Weights of a small transformer language model: width 128.
Each number is 128 + 24 x the weight over its row's rms, rounded and kept within 0 to 255. Layers, rows and columns count from 0. The size above them is the row's rms in percent of the matrix's.

# layer 2 attention query, 128x128, rms 0.087, rows 0-26, columns 0-127
size [ 84 108  85  77  73 100  93  99 110  97  93  87  83  93  92  91 118  81  94 108 112  98 102 137  98  99  93]
[[106 131 121 130 134 120 151 130 123 106 123 133 132 147 160 133 100  74 120 156 140 164  91  94 149 140  90  97  92 140  71 102 118 118 133 160 109 130 157 120 133 127  98 147 158 101  83 145  96 153 126 172 159 177 129 166 167 117 129 129 146 101  88  63 115 116 111 157 105 134 119 157 105 112 120 120 158 140 109 138 138  96 144 100 110 117 169 128  77 153 100 154 106 159 139 162 131  87 151 161 146 132 148 146 156 132  94 145 120 140 123  86 122 117 120 143 137 151 119 147 125 123 125 140 105 136 147  98]
 [ 94 111 141 136 120 121 109 139 130 112 133  72 123  92 147  72 116 129 117 114 165 153 117 145 138 136 122 130 130 117 132 119 136 155 119 124 137 134 121 143 133 109 113  76 173 153  88  87 151 127 117 118 114  90 149 134 100  97 110 110 183 157 136 132 127 123 118 107 147 158 132 108 129 168 110 148  97 137 142 124 119 149 122 145 182 128  47 146 124  91 144 114 123  66 158 108 136 130 168 138  94  96 133 106 127 150 110 140 138 138 106 132 137 107 153 133 105 113  59 104 108 159 159 118 128 116 118 149]
 [145 109 140 108 112 127  93 121  86 124 133  86 137  88 137 125  81  71 121 135 166 156 122 123 110 145 152  90 118 124 105 128 117 154  95 106 150  94 117 147 131 130 122  98 130 124 107 120 135 102 105 111  96 115 158 126  99 100 138  90 169 156 128 121 163 107 105 108 138 105 100 120 142 146  97 178 128 103 119 136 120 202 106 136 169 105 100 141 118 109 164  85 130 109 152 121  99 149 160 144  92 139 163 108 126 121 120 145 152 109  87 129 152 124 134 168  97 101  83 114 118 137 143 116 117 108 149 124]
 [102 149 143 142 117 131 159 129 114 141 158 125 140 135 143 139 161 151 124 116 141 148 145 154 148 147 138 135 163 112 140 113 124 144 144 103 102 102 147 182  66 120 182  95 153 170 113 118 126 104 121  93 126  90 110 158  98 147 130 140 128 154  74 125 135  96 113  74 142 181 145 142  97 109 122 176 108 121 128 127 115 104 160 145 121 127 104 144 123 132 152 166 119 111  95 126 165 191  87 103 132 134 112 105 125 182 176 147 133 142 142 126 121 151 111 111 149 117 126 132 134 144 143 136 160 114 104 105]
 [125 130 126 142  89 119 106 166 114 162 109  98 142 128 114 140  88  81 131  94 143 138 124 125 142 133 130 139 132 123  95 120 130 160 123 124 166 131 113 165 182 111 119 153 151  93 146 116 115 147 140 104  81 136 172 114 116  63 144  95 130 134 120 122 143 169 171  83 154 116 160 126 165 155 118 147 140 116 136 129 126 166 103 169 148 135 134  94  90 127 140 121 125 135 120 108 114  99 151 133 106 121 149 140 114 115  93 144 102 109  69 134 153  64 134 133 122  93  81 102 132 126 122  95 124 135 124 154]
 [131 120 150 134  99  93 138 145  95 143 128 141 158 125 151 179  99  68 139 130 118 140  92  85 103 114 115 132 114 131  87 145 141 102 150 135 177 105 123 133 167 105  96 174 122  94 117 158 120 121 154 142 148 165 132 141 133 121 130 112 107 104 116 162 161 145 146 167 108 120 114 140 145 120 127 118 137  99 116 134 164 159  82 106 101 132 174 126 114 141 106 109 121 182 150 147  79  95 100 119 109 138 155 141 124 117  84 150 106 102  81 118 149  92 132 131 170 139 125 149 143 130 103 123  97 134 142 149]
 [173 105 140 141 136 122 120 138 136 109 135 154 124 138 150 146 104  93 135 155  99 128 104  90  90 107 135 147 110 144 113 131 151  81 111 116  89 149 113 118 145 126  99 171 150 110 131 168 145 130 175 150 140 140 120 145 121  82 123 119 101 115 127 151 139 100 171 158  68 109  80 140 145 130 120  86 118 113 126 101 137 138 136 117 100 119 142 121 169 106 111 113 128 194 158 127  73  98 114 150 126 128 159 139 117 114  96 138 102 132  85  85 141 114 110 128 143 143 152 139 131 115 103 118 115 155 189 114]
 [114 101 107 127 182 147 110 134 116 121 121 119 109 142 135  87 176 171 132 129 120 134 151 121 124 125 130 155 150  84 128 108 108 138 136 171 136 138  80 119 119 135 163 107 144 125 150 133 156 123 104 121 141  92 105 145  81 135  98 175 119 165 145 156 107 128  74 118 122 151 167 102 127 144 164 154 117 123 136  98  97 122 140 136 119 135 104 155 127 134 153 161 147 107 136  76 158 128 127 127 148 128 144  99 139 162 119  94 124 166 126 150 136  92 122 136  92 141  95  78 157 165  96 147 183 156 133 142]
 [157 154 140 129  99 110 125 115 139 128 138 197 133 132 115 120 160 148 116 129 114 120 136 129 103 154 138 110  94 153 127  96  99 122 108 113  97  84 196  92 104 131 148 108 126 114 128 136 116 101 184 125 133 134 114 121 159 154 151 115 125 102  87 120 110  89 123 127 126 124  91 126 112 107 154 125 157 148 153 157 130 106 135 137 104 110 106 121 154 135 133 108 116 121 116 168 128 137 106 138 115 142  73 135 109 131 169 136 143 101 183  93 105 199 118  89 116 162 142 156 106  87 115 124 105 120 102 102]
 [120 166 141 114 137 142 117 128 155 106 117 177 123 145 101  87 183 138 112 150 149  84 126 135 102 158 104 126  84 142 156 102  81 138 144 135  93  88 148 100  97 116 164  90 112 167 113 133 135 127 128 149 135 113 100 132 147 147 138 125 133 136 112 129 116  83 104 134 122 131 116 137 139 121 144  83 129 124 146 125 117 123 150 136 115  88  83 113 166 140 149 138 124 111 130 121 129 135 120 139 150 149  70 131 107 131 165 144 144 136 160  75  87 168 138 130  90 153 132 124  86  96 107 122 137 156 132  62]
 [150 134 130 163 138 100 148 110 113 150 140 121 154 130 143 173 110 147 150 126 166 116 124 117 122 107 112 144 123 120 104 167 112 151 119  93 109 136 130 153 151 110  67 148 164  98 130 114 134 134 147  84 168 157 151 147 156 132 137  95 139 120 147 137 140 138 127 112 157  98  99 128 112 131 140 159 142 125 143 164 161 145 119 157 125 140 153 134 151 117 131  89 110 150 155 160 140 111 122  81  73 129 144 105 153  87 124 122 122 129 129 154 108 157 123  93 165  80 152 141 145  80 156  75 100  84 124 176]
 [153 150 127 145 107 106 179 135 126 115 159 180 124 107 139 117 138 134 139 116 116 158 149 102 135 129 150 139 102 104 126  98 114 135 133 145  97 132 150 106 136 177 150 140 115  88 102 145 126 107 178 134  89 145 132 112 159 109 142 141 153 118 125 145  94 127 180  72 167  99 101 134 104 117 168 164 130 158 104 145  83 104 109  73 110 145  97 117 123 114  90 153 159 144 141 182 137 140  89 126 149 167 130 123 103 121 134 103 105 104 149 145 122 135  80 114 145 148 106 130 136 112 114 139 144 146 109 103]
 [135 163 138 123  52 121 135 146 124 151 139 147 176 154 123 154 111 114 115 114 105 128 119  80 187  93 133 106 155 139 111  75 122 119 146  78 115 134 115 146 156 164 106 124 113 129  97 122 109 103 157 129 114 166 154  79 118 136 151 147 149 139 112 126 134 125 158  84 137 129 118 173 107 118 117 118 131 163 130 127  92 121 123  93 133 131 155 141 104  71  86 149 142 140 144 181 139 132 138  97 130 133 139  93 133  95 124 157 131  88 116 124 120 112 128 112 139 149 141 177 137 150 159 144 132 114 122 148]
 [119 141 147 129 106 101 147 127 127 135 134 107  95 107 138 119 113 140 157 113 135 115  98 126 133 136 126  97 121 115 127 116 143 143 181  89 134 127 127 130 126 130 146 129 100 124  85 134 109 123 114 123 122 131 170 120 104 158  98 106 150 106 106 144 171 119  62 131 106 172 140 154 176 172  99 149 106  97 177 113 104 156 154 137 116 141 147 106 154 105 143 123 125 142 106  86 115 161  93 139  94 152 134 148 137  90 161 168  93 103 118 126 193 108 142 106 147 120 154 145 116 141 161 127 140  77 161  92]
 [115 142 116 130 151 155  91 146 129 104 136 151 112 131 123 113 142  99 109 167  87 150 105 153 113 119 119 128 160 120 154  84 131 144 124 171 127 116  82 127 123 109 145  62  89 131 148 122 170 142 108 172  97 136 102 121 101 139 134 187  96 149 160 131 121 145 125 156 111 161 135 140 157 116 109 104 132 106 130 134 115 117 156 116 117 111 127 127 142 152 117 170 149 158 120  91  99 140 140 140 180 135 109 122 115 125 122 128 122 151 123 108 137 100 160 170  76 166 122 124 116 180  70 167 128 148 140 133]
 [103 143 108 163 157 138 131 114 140 171 146 136 128 116  83 148 158 140 136 126 140 134 141 188 117 110 132 167 132 133 144 121  71 180  64 118 121 141 151 143  85  88 109  82 110 135 148 104 119 116 124 107 157 115 125 139 150 154 110 108 133 145 162 121 136 110  74 141 122 165 126 126 153 145 134 137 175 141 153 120 176 129 132 140 144 110  83 121 180 135 185 136 112 143 105 149 125 108 156 132 118 109 127 114 129 145 133 171 151 131 129 128 120 164 142  96  85 122 107 111 102 126 156 115 114 109 119 101]
 [145 141 118 145 103 101 146 102 128 171 128 172 113 121 114 179 155 152 110 152 120 111 139 142  99  93 136 172 141  99 129 163 163 118 142 125 167 108 135 111 105 114 130 178  85 133 171 142 117 116 138 112 121 172 110 129 140 160 123 119  93 102 147 144 144 111 108 149 126 109 126 118 156 122 159  93 127 104 158 125 114 120 113 115 100 127 145 154 174 179 121 111 115 190 117 146 119 114 107 113 118 141 148 148 160 147 115 133 114 145 126 134 132 122 130 147 127 119 205 126 141  76  87 163 120 149 109  94]
 [167 119 152 126  94 101 105 117 110 151 146 137  96 162  96 129 124 112 118 140 104 143 114 109 150 123 128 112 155 134  89 149 111 146  98 135 114 144 101 164 108 142  70 108 162 120 102 111  93 131 141 164 137 123 152  57 156 110 159 129 140 149  86 149 135 104  76 121  96 114  67 133  83 141 142 122 130 156 133 126 130 154 100 116 154 104 100 124 119  81 103  76 134 139 141 150 134 141 160 165 156 103 147  91 102 125 142 119 122 134 113 101 129 123 106 155  96 115 128 115 132 147  91 125 117 119 159 114]
 [164 133 159 133 140 115 127 102 108 137 157 142 130 126 102 147 137 139 119 167 106 128 134 140 145  94 115 111 119 150 127 151 114 121 114 155 140 116 142 104 130 137 117 135 103 124 133 151 118 177 147 182 193 183  95 102 131 139 134 147 110 110 105 126 138 124 130 170 110 103 129 125  95  94 166  89 148 138 143 149 103 108 103  86  98 115 187 114 112 145  93 113 125 173  98 161 136 115  98 126 142 110 125 144 113 112 167  96 108 133 135  60 123 140  97 106 130 148 179 139 146 123  90 134  96 142 157 116]
 [113 110  93 125  99 145 104 159 154 138 152  86 115 127 121 146 101  94 131  95 192 155 134 136 139 131 156 131 152 146 141 139 140 164 128  89 128 131 140 147 110 127 123 137 159 138 126 121 104 106  96 106  82  89 148 125 120 135 172  81 134 144 146 107 112 125 101 110 157 109 142 113 152 147 112 172 126 155  99 101 127 145 132 159 165 150  77 128 103 102 164 131 142 106 134  98 131 131 157 140 129 122 139 135 137 162 162 168 147 114 121 146 136 157 170 162 125  96  69  83 125  99 163 138 144 112 108 155]
 [145 126 150 120 141 123 121 119 111 142 136 154 163 126 135 161  86 105 114 161  72 148 132 114 114 100 113 103 100 133  92 148 114  99 122 152 122  93 115 111 139 136  97 168 105 110 130 133 124 129 159 158 149 178 139 116 142 116 109 133 102 118 118 140 180 134 150 152 104 105  97 124 106 114 118  97 144 104 135 159 140 127  48  70 122 146 192 123 120 142  87 126 106 172 154 163  92  93 127 135 134 103 127 125 131 112  82 115 121 121 117 127 128  92 110 127 104 125 160 151 118 137 103 115  82 139 140 145]
 [109 107 176 102 139  97 119 135 117 170 147 149 133 112 139 181 114  75 139 141  92 171 131 144 100 116 107 105 110 155 125 153 157  99 104 141  89  96 127 119  94 119  90 137  77 130 133 136 119 128 136 153 177 178 114 105 137 135  95 111  92 135 136 126 158 100 140 177 107 151  96  93 124 118 128 132 144 130 136 160 166  94  82  98 132 142 125 136 126 172 124 142  81 165 119 152  95 103 146 131  86 133 110 142 134 126 106 128 121  83 131 130 135 139 108 114 118 133 135 145 113 138  82 126  98 118 133 118]
 [105 114 138 115 154 123 122 143 155 140 130 126 138 140 132 165 120  87 118 129 139 114 124 125  88 116 104 116 106 141 148 187 141  87 141 153 138  76 120 125 105 127 112 129  87 113 146 162 119 120 121 159 165 186  85 131 127 136 110 128  78 121 145 129 153 145 125 167 122 125 130 122 164  92 122 100 131 104 123 158 141 159  76 120 129 123 128 106 119 156 113 129  84 182 152 148  83 100  98 122 113 179 150 158 138 115  95 159 126  98 115 106 110 114 114 123 121 126 162 152 113 158  76 106 134 163 138 111]
 [139 109 134 141 135 136 149 105 117 135 113 107 129 163 118  86 122 165 133 121 133 114 157 112 143 109 117 145 125 120 104 137 102 149 127 152 145 138 156 110 127 128 152 127 162  84 140 118 114 158 118 115 138  87 160 173 151 140 118 172 153 111 171 127  91 143 103 100 137 119 160 123 115  90 161 175 143 128 147 135 129 101 112 120 136 168 108 154 173 127 124 121 132  64 114 128 183 157 135  81 156 116 156 100 134 150 172 115 131 155 172 180 111 100 129 141 129 145 108  94 126 138 147 123 117  82  82 149]
 [ 95 124 123 129 141 153 122 161 141 112 126 149  85 101 158  65 135 148 113  86 151 190 140 140 126 125 176 143 131  81 157  97 171 142 126 148  88 115 152 122 109 157 150  80 144 140 131  90 133 131  98 102 107  97 130 127  89 114 124 171 149 108 138 130  97 146 132 100 137 127 141 147 107 160 120 127  79 143 103 121 108 140 131 124 146 120 100 115 133 111 159 155 137  91 124  96 122 164 134 139 156 146 118  89 150 121 123 106 125  98 139 117 125 147 141 132 112 146 100 121 121 151 105 149 206 153 127 127]
 [112 101 114 170 164 136 107 118 123 115 121  96 102 127 147  87 139 137 153 105 162 112 121 142 108 114 141 169 138 101 134 138 153 137 127 175 123 102 168 101 118 119 117 106 156  99 141 143 126 124  92  76 113  89 138 177 108 112 101 144 170 112 153 153 101 133  98 119 116 101 135 112 130 139 173 179 138 115 140  94 145 134 111 121 122 131  97 119 160 125 134  92 127  95 124  81 144 145 139 128 117 123 156  97 144 137 156 110  97 123 165 195 133 116 139 130 119 117 114  61 169 110 137  90 139 117 115 125]
 [188 111 132 131 114 127  96 145 126 146 100 102 168 138 134 132 105 125 115 148 148  96 148  88 161 192 100  81 164 145 106 157 124 114 148 148 148 151 121 143 154 156 137 174 165  98 112 144 117 154 160 156 145 102 123 136 150  98 131 124 115 120  88 111 137 155 136 138 108  87 114 122 118  98 160 106 130 150 101 146 142 172 115 129 128 149 139 161  91 135 123 119 101 108 155 121 126 105 154 112 122 106 101 110  56 130 108  87 137 141 104 151 102 127 123 157 133 122 141  87 141  92 109 147  97 130 121 135]]
# layer 2 attention key, 128x128, rms 0.0882, rows 0-26, columns 0-127
size [ 74 106  89 101  87 101  94 106  98  98  92  88  90  92  96  82 112  78  94  98 104  92  98 121 121  92  95]
[[111 126 172  74 109  91  98 134 140 131 142 102 149 106 133 113 143 138 129 131 171 136 126 123 106 163 146  91 134 139 164 159 178  86 130  93 146 134 114 192 100 120 175 136 130 149 137 111 106 118 100 135 148 117 168 115  46 144 166 140 140 121 106 158 105 136 133 129 147 117 159 112 145 138 120 127 116 113 127 145 106  97 142 154 179 136 117 124  89 123 121  93 155  69 118 124 108 137 141 119 161 131 124  82 138 112 114 111 125  80 120 127 145 135 148  96 156 117 105 132 124 125 140 106 152 139 119 111]
 [137 117 178 109 130 132 108 133 148  89  91 130 140  84 104 118 145 169  84 122 112 164 128 127 136 148 152 108 121 100 112 115 133 122 133 140 138 106  88 128 143 106 118 132 105 138 117  97 117 103 126 108 102 161 161 112 121 165 152 167 130 126 137 134 147 175 178 169 148 178 108 128 121 143 127 102 138 114 135  99  87  97 133 136 144  94 190 126 106 140 114 139 142 152  92 104 107 127 125 104 160 142 111  92 166 130  76 121 114 133 127 136 173 148 133  91 137 131 140 139 148 141 103 116 172 149 165 173]
 [ 76 112 112  93  91 111  94 115 123 118 128 119 132 104 139  92 130 139 109 128 124 144 132 127  84 119 143 129 131  85 136 141 145 127 135 110 139 143  87 181 160 144 132 132 145 138  88 177 128 112 112 131 107 110 171 120  87 133 164 118 133 138 117 129 137 159 171 166 178 102 127 104 144 165  85 113 102 133 110 117 139 122 119 130 147 103 122 152  92 110 149 195 119 108 137 121  94 129 155 109 124 153 132 130 145  98 123 137 103 140  76 115 124 183 103 107 148 114 105 156 170 163 162 119 137 153 140 146]
 [149 101 168 159 132  96 141 108 129 129 106 120 129 106 103 132 130 163 148 131 156 144 102 102 195 156 123 105 131  74 116 136 112 127 123 144 169 116 126 115 159 103 110 148 140 145 128  82  94 145 108 142 116 132 137 146 104 130 169 141 126 135 114 102 127 145 110 147 107 125  98 128  79 113 114 174 143 113  73 112 128 138 144 168 125 140 169 134  85 123  97 112 125 151 176 139 122 125 146 112 159 123  88  93 145  98  92 107 134 136 142 175 141 140 124 147 121 128 157 102 143 105 115 170 121 103  96 184]
 [122 116  89 100 131 160 114 153 135 140 157 151 114 157 129 127 129 150 107 129 102 141 147 124  53  86 154 171 137 139 125 108 149 159 132 127 115 137  69 137 152 149 115 164 136  86 110 153 171 161 125 109 142 101 140 148 141 126 111 100 113  90 160 139 144 105 118 130 156 155 118 115 171 155 120  94 127 149 160 139 134  72 123 153 109 130 124 113 156 119 153 154  92 141 130 155 144 115 120 123  82 135 154 141 108 122 118 143 124 121 100  97 149 139 132  69 128 115 100 160 158 107 155  91 130 155 151  97]
 [117 133 102 118 136 148 156 117 148 134 131 134 103 190  82 149 121  91 177 150 124 171 172 119 104 110 116 160 107 139 120 146 145 141  88  68 130 121 131 150 129 170 122 145 150  87 125 141 130 141 137 144 129 122 118 161 135 103  80  81 123 130  81 127 150  93 109 100 104 136 156 112 175 158 120 146 148 154  96 122 121 108 120  99 114 142 122 105 139  96 139 109  83 126 116 175 111 101 160 132 114 134 149 155 140 136 135 180 101 102 115 150 120 159 116 112 149 134 118 127 127 143 166 117  98 104 113 134]
 [181 132 131 138 143 158 126 135 153 156 152 135  72 103 164 113 102 113 179 133 151 146 112 120 119  95 100 142  87 136 113 157 132 155  79 116 109 123 126 160 160 138 110 174 168 124 153 133 129 151 144 138 160 111 107 176 144 130  83  92 118 159 100 148 121 105  81  93 102  89 137 104 150 159 144 163 158 144 110 105 154 115 106  90 100 158 120 122 114  93 127  96  97 107 156 122 130 118 162 128 131 105 146 135 143 131 156 166 104 120 123 137 106 137 127 132 150  99 106 116 113 118 137 103 108 126  99 112]
 [ 95 119 144 139 116  80 123 152 113 141  88 141 155 131 144 184 121 129 101 171 132  98 132 156 155 163 144 120 156 146 127 106 122 139 155 146 129 175 129 140 131 107 168 135 112 136 100  70  95 121 110 123 105 125 125  95 160 114 181 152 118 116 170 129 124 137 129 130 110 150 111 132 113 100  96 116 164 132 156 107 129 174 159 183 145 125 165 150 134 159 115 161 166 154 129 111 149 119 115 136 145 108 115 147 158 124  82 135 174 132 105 104 177 123 148 135 133 143 164 138 132 101 113 174 133 131 140 121]
 [127 132 177 164 154 130  94 117 121 105 139 146 122 111 142  80 148 161 130  57 132 177 108 140 139 151 144 121 114 102 150 142 165 111 145 137 157  95 108 129 132 158 124 132 130 163 125 129 134  95 125 139 126 156 111 156  93 178  89 140 138 127  95 143 137 161 164 149 127 129 145 156  82 137 159 127  79 108 101 132 118  86 131 127 145 100 144 105  81 134  97  98 118 143 143  86  82 120 166 108 126 120  84  89 104 119 128 101 139 129 156 133 122 113 129 147 111 124 165 132 164 125 106 110 141 138 128 140]
 [123 113 167  93 125  85 112 124 108 128 120 129 162 107 161 133  86 133  87  70 148  98 119 143 177 156 128 138 159 121 144 117 149 100 172 158 144 125 110 126 113  97 144 150 136 152 104 105  87  72 129 175 111 135  93 120 164 126 157 148 126 114 130 152 124 140  98 163 104 133 150 125  98 126 143 135 124 136 114 116 105 152 155 155 140 114 171 103  79 155  97  99 155 116 103  98 151 107 147 127 125 119  83 111 120 144 102 112 148 136 101 112 114 113 117 141 104 130 168 110 174 117 108 163 139 124 127 101]
 [151 173 111 136 141 156 100 103 107 128 139 143 135 150  98  84 160 151 150 126 123 156 171 105 109 126 140 142  91 131 133 164 123 130 119  80 125  94  99 113 179 158 110 106 118 112 139 114 183 105 123 112 124 149 137 167 109 160 110 108 144 128 106 128 119 141 188 133 151 166 175 131  97 123 122 115 104 123 146 126 128  79 130 108 109 119 106  98 133  86 107  83 110 131 159 131 121 148 111 126 135 158 113  87 115 137 158  85 130 112 129 175 149 136 104 127 134 135 146 139 106 146 129  85 152 117 133 184]
 [145 146 149 109 167 106 131 108 134 136 107 148  72 135 134  93 161 164 153 155 179 123 104 146  96 130 131  83 125  89 116 160 130 166  96 136  95 122 123 109 118 142 113 133  98 120 155 133 166 100 101 151 154 135  92 201 106 165  95 128 152 136 101 136 152  95 111 151 114 143 109 143 106 149 134 121 149 137 127 132 128  85 124 132 128  96  99 109 118 159 101 121  77 116 150 119 101 127 159 147 146 175 116 117 111 131 158 159 109 136 177 139 141 106 133 162 140  95 145 124 123 159 117 139 115 108 116 148]
 [151 136 142 154 157 135 128 135 126 161 117 130  67 148 134 111 141 166 145 137 156 130 103 112  80 132  80 116  91 110  90 150 147 140 127 117 146 112  84  89 146 145 123 116 127 118 134 110 139 151 127 124 158 143  91 172 138 144 115 133 130 165 139 132 123 129  78 101  98 141 119  92 112 129 111 148 156 110  95 143 130 108  87 186 138 139 102 119 104 151  99  94  80 124 166 123 113 114 130 134 141 136  96 113 121 144 125 153 116 130 122 190 155 123 146 167 138 119 112 158  94 131 103 158  95  89  92 158]
 [126 110 119 123  96 126 115 119 108 149  91 117 160 131 127 170  98 110 109 136 160 105 151 135 150  99 120 169 136 150 131 143 108 131 125 158 152 121 130 139 111  83 117 125 140 125 111  98  93 160 141 110 156 100 125 104 146 124 190 127  82 145 153 129 128 141 114  94 142 178 152  88  98  89  99 111 135 105 150 149 122 153  93 138 109 167 135 108 126 137 140 132  86 123 173 155 165  87 108 120 113  95 119 121 116 193 114 125 157 141 127 124 108 165 115  71 171 140 116 138 135 110 148 127 129 123 105  89]
 [123 111 108 115 149 138 168 139 101 179  95 141 103 138 136 177 133 124 101 108 154  83 114 153 149 149 109 130 165 137 105 103 111 108 141 130  92 159 121 115 103  81 148 156 122 136 121 111 109 146 128 144 102 106 109 101 178  96 158 149 129 115 155 136 113 114  53 134  77 114 113  86 144 116 129 101 180 152 109 118 108 185 152 156 142 124 121 155 151 141 136 119 144 136 108 130 152 109 119 133 152  90 157 145 168 131 114 160 129 148 105 122 144 130 112 135  96 120 134 106 136 104 126 155 141 107  94  99]
 [106 167 129 133 105 116 123 161 121 128 118 144 164 108 147  99 175 124  96  59 116 137 142 165 132  90 123 126 162 136 142 125 132 123 108 157 140 107  98  70 129 139 105 150 152 118 119 130 157  94 149 140 108  93 177 115 163 127 141 139 149 107 126 111 129 150 119 163 135 118 143 138  74 150 141 101 113  99 124 178 147 116 150 131  92 144 117 135 109  95 150  87 126 136 167 133 139 125 112 140 152 129 130 101  84 120 153  59 142  96 137 111 113 123 141 147 109 156 139 128 151 130 135 115 166 143  82  98]
 [136 131 109 140 130 127 144 138 108 171 148 117 114 179 144 170 110 123 150 147 113  74 145  99 127 110  79 145 130 165 118 151 108 128 124 125 112 147 164  92 104 143 156 129 114  94 146 145 122 130 159 183 171 110 126 153 192 120 151  93 102 144 124 115 110 106  87 105 135 110 133 106 154  99 145 136 152 122 127 160 151 114  89 118 104 180  97 145 174 125 131 102 108 128 140 147 137  82 103 166 131  95 131 146  87 146 175 142 151 131 117 119  99 137 117 126 123 130 108 128 113  99 117 144 106 105 105 114]
 [ 97 160 118  96  99 142 117 130 149 134 151 115 161 121 139  97 108 149 103 138 152 166 125 116  95 161 151 101 140 109 130 132 162 133 137 101 140 118  93 179 132 158 116 117 143 140 122 136 143 144  98 126  95 110 158 146  92 138 111 117 122 138 145 104 126 149 146 145 190  93 168 101 162 140  96 170 114 141 135 113 156 135 116 152 165 119  87 160 133 109 146 164  96  98  90 115  66 131 139 113 127 154 138 119 140  95 141 129 116 100 114 138 151 159 119 117 150 131  93 142 145 175 145  66 149 124 107 110]
 [121 140  92 142 135 149 144 139 127 145 135 127 112 185 147 147  90  90 149 130 121  69 110 102 135  95  85 140 149 192 125 113 125 130 130 133 105 163 153 139 138 124 138 115 157 105 153 121 119 141 147 118 118 102 103 125 165  82 110  90 141 138 116 142 104  83 102  96 130 143 144 115 115 133 159 140 130 143 153 175 129 105 120 127 109 145  77  92 151 125 143  64 133 124 123 141 164 103 129 177 129 112 129 151  90 155 158 149 115 115 117 103  77 104 127 135 108 106 120 120 114  96 141 124 105 107  98  93]
 [ 82 104 123 122  99 103  94 119 101 106 117 109 124  98 172 110 149 171 107 112 134 148 111 118  75 129 138 112 109  76 143 112 146 119 152 154 121 104  89 148 123 132 127 121 148 168 116 133 122 112 121 102 121 108 163 103 112 133 135 159 124 161 148 149 137 170 187 140 144 136 133 146 112 151 105 129 108 126 117 136  95 125 124 170 159 115 155 104  98 123 123 160 135 120 131  98  92 126  92 122 179 153  87 115 169 101 107  97 116  98 116 137 161 126 129 105 145  93 116 146 146 171 143  93 175 161 137 128]
 [131 154 109 143 141 172 172 122 152 137 142 121 133 181  97 135 121  68 146 141  98 132 143 129 155 109 100 134 117 175 109 139 120 128  71  98 114 138 133 130 137 107 111 125 155 102 141 143 117 154 136 141 148 144 131 135 137 114 129  92 142 134 111  84 121  77  61 105 133 123 120 123 152 137 136 172 161 149 134 134 155 103 133  81 109 129 113 138 139  83 164  99 106 135 140 179 140 107 160 126  94 110 170 173 121 118 125 176 123 151 135 128 111 157 123 152 111 163 131 120 110 104 141 113  91 114 134 104]
 [141 173 110 134 107 178 178  86 162 108 153 122 115 170  76 126 112 110 146 114 140 146 137 124 158 169 108 120 121 131 126 128 156 146 100  60 166  90 151 145 129 167 126  84  87 129 164 121 142 162 129 155 133 145 106 111 116 121 117 104 134 149 106  99 135 122 131 129 123 123 115 116 117 121 129 194 120 133 122 118 145 115 110  56 122 151 109 123 144 125 143 137 110 139 108 158 140 128 142 135  97 112 173 142 120 135 150 133 101 127 125 161 124 125 150 151 104 162 135 159 116 146 119 105 100  76 124 157]
 [144 134  97 115 138 178 208  97 126 141 126 133 132 176  61 142 116 127 136 120 126 113 139 102 123 126 138 133 152 137 112 126 117 173 125  85 129  93 128 126 147 169 168 124 112 125 157 145 157 138 154 117 117 123 108 147 144 122 111 129 136 123  79  82 143 113 129 130 131 140 137 109 159 139 152 161 143 135 166 127 126  98 102  92 102 146  95  98 155 139 124 107  85 139 122 152 120 122 146 143 148 127 141 137 140 161 164 136  72 132 126 154 102 131 126 174 123 147 127 132 116 125 151 111  98  78  89 176]
 [137 154 124 145 113  83 111 110 123 142 104 109 121 138  94 135 138 144 137 153 157  97 138 137 136 124 126  38 155 114 136 114 104 116 116 126  71 151 151 126 102 165 167 103 102 102 126  92 109  68 118 123 111 134 125  79 154 122 134 148 154 128 121 146 110 136 119 120 110 128 130 148 129 113 127 110 119 142 112 127 103 141 137 159 161 143 152 163 149 148 127 132 212 131  97 111 120 155 100 106 172 155 119 115 143 102 147 127 149 159 167 126 126 107 133 159  84 116 139 125 113 121 124 169 156 107 164 118]
 [ 87 124 169  92 119 116 106 143 148 117 133 118 140  56 139 133 114 118  88 105 147 118 116 141 126 109 136 124 130 114 133 114  91 143 117 135  84 109  50 119  89  86  87 170 125 167 119 137 149 116 114 161 131 127 133 136 112 149 132 145 113 139 124 121 169  88 143 160 140 132 128 152 132 156  79 124 129 112 135 142 110 107 125 146 133 106 134 139  96 118 137 135 106 133 128 100 130  83 184 148 115 156 156 144 108 173 118 131 114 113  93  78 157 133 128 116 174 107 117 137 134 178 116 128 148 162 149 126]
 [126  98 138  95 101 133 121 118 133  93 115 112 128  74 122 121 118  95 112 108 126 117 141 149 136  96 160 123 166 102 142 113  76 137  97 133  53 118 144 174  98 116  97 143 143 152 100 162 137 107 146 139 123 116 154 133 134 124 109 133 133 132 125 143 152 103 136 114 181 111 168 172 155 126 138  99 106 152 139 135 124 123 137 106 113  94 148 140 139 108 161 156 142 123  99  98 135 121 101 112 139 165 150 133 127 158 167 134 145 113 159  94 121 138 103 101 177 105 116 109 154 182 131  89 153 174 131 108]
 [147 113 106 141 114 144 120 140 123 130 153 134 109 131 128 121 142 120 179 144 103 193 124 121 124 152 145  94 129 152 139 125 141  90 165  98 172 131 133 172 150 169 119 110 101 134 165 147 106 106 110 135 100 168 127 124 101 158  93 109 148 125  94 128 138 167 151 139 145 108 140 174 170 147 116 144 103 132  96 100 136 131 113  93 169  82 123 126  98 117  87 138 131 137 108 112  79 169 142  69 117 135 114 132 144  77 125 133 144 122 110 147 131 140 163 132 112 130 143 143 134 139 143 111 113 123 179 168]]